config.yaml
head_dim: 32
norm: "rmsnorm"
norm_place: "pre"
rope_fraction: 1.0
attn_scale: 0.177
tie_word_embeddings: false
parallel_block: false
lr_head: 0.0106
train_tokens: 134000000
Each number is 128 + 24 x the weight over its row's rms, rounded and kept within 0 to 255. Layers, rows and columns count from 0. Numbers have three digits each. The size before them is the row's rms in percent of the matrix's.

# q: layer 10 attention query, 96x96, rms 0.197, rows 0-6,32-38,64-70, columns 0-95
# k: layer 10 attention key, 32x96, rms 0.201, rows 0-6, columns 0-95
q0 072:137154104128102117138101164126145136130148091149125123110116107075134130129117110142101150175124115133125125112132112096118129152129129140171093134124107132103123158165133100109189176082155073118157146098167111132148152133111162127160141121103109105089088127135126117085130148165089137158
q32 199:162081096108142103130125160136175120172152100144119078161186111150191129155151130115134162125124157127111148139131114144172164132146165123125156171110100161109133120170119119120171134161124165138120148120156103158111134120130145129153125138135151123095147121114116097105113142143113151128
q64 241:150119087121142099123147156111158115140147125130135076114194125149175114142123110144138152112130136151117180172090105164155139164143159148103144153111110162098132145166107137137176138139149141130091119152144083131134139149154114116179121131145156131094118115118121111126106162118090148122
k0 072:102132132110125162100136115121104175131101116095136203109122089133123139118161103123100128169110123128121144132118119121120075133141146118108133102143149119129127078073165106147125117131143123142118116128130130118150191148155159150097099112177136104107147097123192135127121098121128121164
q1 071:120092128111144078139144121103130112140127159150165113161174140198137116156135196128149101167134087100119119151153074121101141137147121155137143075094118184062118113157124122109148124124130130115107137117121144146129123123095104131137102134146137114107140133131140145156148133125115143120
q33 293:145103106131131119116147143126134113143160139134133075106185124150168130134104107131153131118144127141134174182096107177179160155143157136119140151125104162103142137157113136133179132144139165152076130138121096121129127145158117122208120147128125124111122132115125115141085155125102138110
q65 078:105117143114142100117126145134162093108122171138142105126199158149161162159110116125145123138156103133142185156087092162169136128154147120121128155074135144115128116172136128141164122142092168121121143170133117144128129117120109134173118093143098126090149147109129132134082142122108144118
k1 094:156108129184151118127114155098127085151129148122126106134099147119134150105105101130125115119108128138142115117125146101131207136100114138141135134128116123106102109139087166155114172145134095114069148137065127079123126103119170120182171118122093136141085137110120132114129136120125125110
q2 073:077141118123130118142128146106152116154141129138111111145147101135105148127121117129121154147149097123121174121178108128090098131133114154168121136135133127081091161139150129111168162095103113136147130097145111184148156108094147154158130121138126103099069182125161114120138187137111148131
q34 060:103111089174160124119130133133163110138100081160120094125188116153187110120106122124134104131126168108121164147115120161188158159161160105119147147118068149110116118128144109113143123132113143145097115133109132160152139109170107148132142167114146124122105141125114114156124161139119159114
q66 081:107159107110132136152142152113140114154128120115133129097161093152119105140089083164136144127132098134131146178158106149150129118121087161096126138156110127081113132136159163143192151109158119091095101152113096177118149118148103133162113113124139143112083137146182116113124155114117144128
k2 061:112115088121105139094108124147140144098086116129154181162104147101136123106129147114114092112114094150108144124127128136102156122135105114126153136122133120144155175172088148117129147066121120099108156119120124088153146132130095140184163126147127135112111104072163104118150092148127125170
q3 080:118113148128146115103145124124144137123138200124172094145185109191104109141105183149132116151153081105133148126163113150132131111140137137129153081103123151077117104137136163093151115130118128119100128154075140147131131118136103126160102114147123125135138159137170149142114143126155109107
q35 077:118105153110112147100133096147126119147124106115111120167140123077127150104104171123127137182170139109140115097142149155121148098090144104174141136092146128132120123137155077135138091123101101154138116131103161090112152118139163130130117124106096140132122126152211120131150122174154110144
q67 072:093033144110147152061139170145128142126134173100149132166110164104133083145117132172151141161153159118153106092112127147131111111115098122127115114097108137122118151120150123117130062143121131142142122138121166114128131119138133126144133120119094116138150133106165136139115117142154090142
k3 073:108107127140104101138151098116132090165123158085127135122127147114125101131160168113142090052128160130111168124138141127136138087104174143155125144161133130109125166158120160149140132144111124082148177159124157106127133126162156095150165170144122103122130109091113143137132166126147141123
q4 088:131149121117139098106090132119184105098139144136101126146155130105084155088129132113140142109133144185111160131113123106115146130104107130155120190118130134096107135139110137126156162103114088139109136068124101171152139132107142128154146116104122158106102126155118117121096168181101171137
q36 071:141095114138138113157114168126134115168114115160125104100194138165131162133111147129125158112127106165140129155137113139128141128156119149107116121191107098115126125134145158091131107122096132153113148140120104204140113124124084162186124119103120120132115129133125109109086163152112171110
q68 063:157165131124127091160094136077148117129126139131175161066149107134111153122105130091118140114087090140129156140138131105143155133112132146151108160166107121107139159100137137111154173111129131117094161102089083145113126149127093172138106142084147134143118144144129121143117152139085156105
k4 062:099115142162140104123134118131128114112125099107139127092163123110128129111138145129114120118139068147134119128085125157140165158112096138091098115103134125085145174135122189114121151109125128114052107122105080123124143142140102091167116116099160148146170086101164145144115121122134136144
q5 084:090147118120130116140119124125173115134142198115163121132180137166125129129122120126103121144139076136155181138157109125092112143152129132138118128116110153084094126150133129104193126109127104129127109123112126158154166115113115115170116145114130132110083156121138154132114179142095170090
q37 062:110135131170112127102145119101137155140138138136095052077127135145112115118102144118159132130167129076136172157131117193145165178147153098130115133161076140121134094133133128094118150079135128121114114139158144125164120135131145126142108144143142137164127164094124107156120118125146123120
q69 073:134142148134106100118115137145136137155126170117144101072120114138126165171108105169162153125143072121164131140149128147176150126137108100137142113118090102107106148131206148115146131101120125105096157132134091183143138126130124129140132126103123094145103135133191151154104142120134133117
k5 060:117096098112113122119088132120110109129136104172119167146111140096162160150134135117117082096127112178101107133112141139123147110104111126091111152172166162149164167161094117118142159124131136110130129126093140066159113122097110141173177150134102129119117130112118095154125128124086111125
q6 069:150140172128139090091108112105145117107139208134130136181125128116065148116115123113141121085107128145132139117155134082111129123139132131146135167107140139108089093136111123119132148148097116137098127091091152167144127125121111125122144142116104134138049134131101120133113139151112124075
q38 069:136155173104122063157149134122139123176121126116145166121166133157151129138143117153137152108092104142117137114094129122115139156121136142119130147134144097126136134182099146157149135163137147121052136103117109131131129114119099110146141140064110118093123153096097116141096114138096182130
q70 073:117130130086120111123114118102102139127136106133162170124100121079116124142119153119119150113073101146130105068110172105116143140103141119111139116128151130127136159154109166123092136152123178100086132104084155112081118112117123151095139081118095129169116137146117132151153105099124124079
k6 056:123126107123102087138123095130153069115115118097136127101118149115117113125166146125130076134155079146094118126113115156135172122115154142145104146105134133093121201166138153105141152092108110113089131120104135097136149135157110098179113137126112124126091074126147131108149132165107142136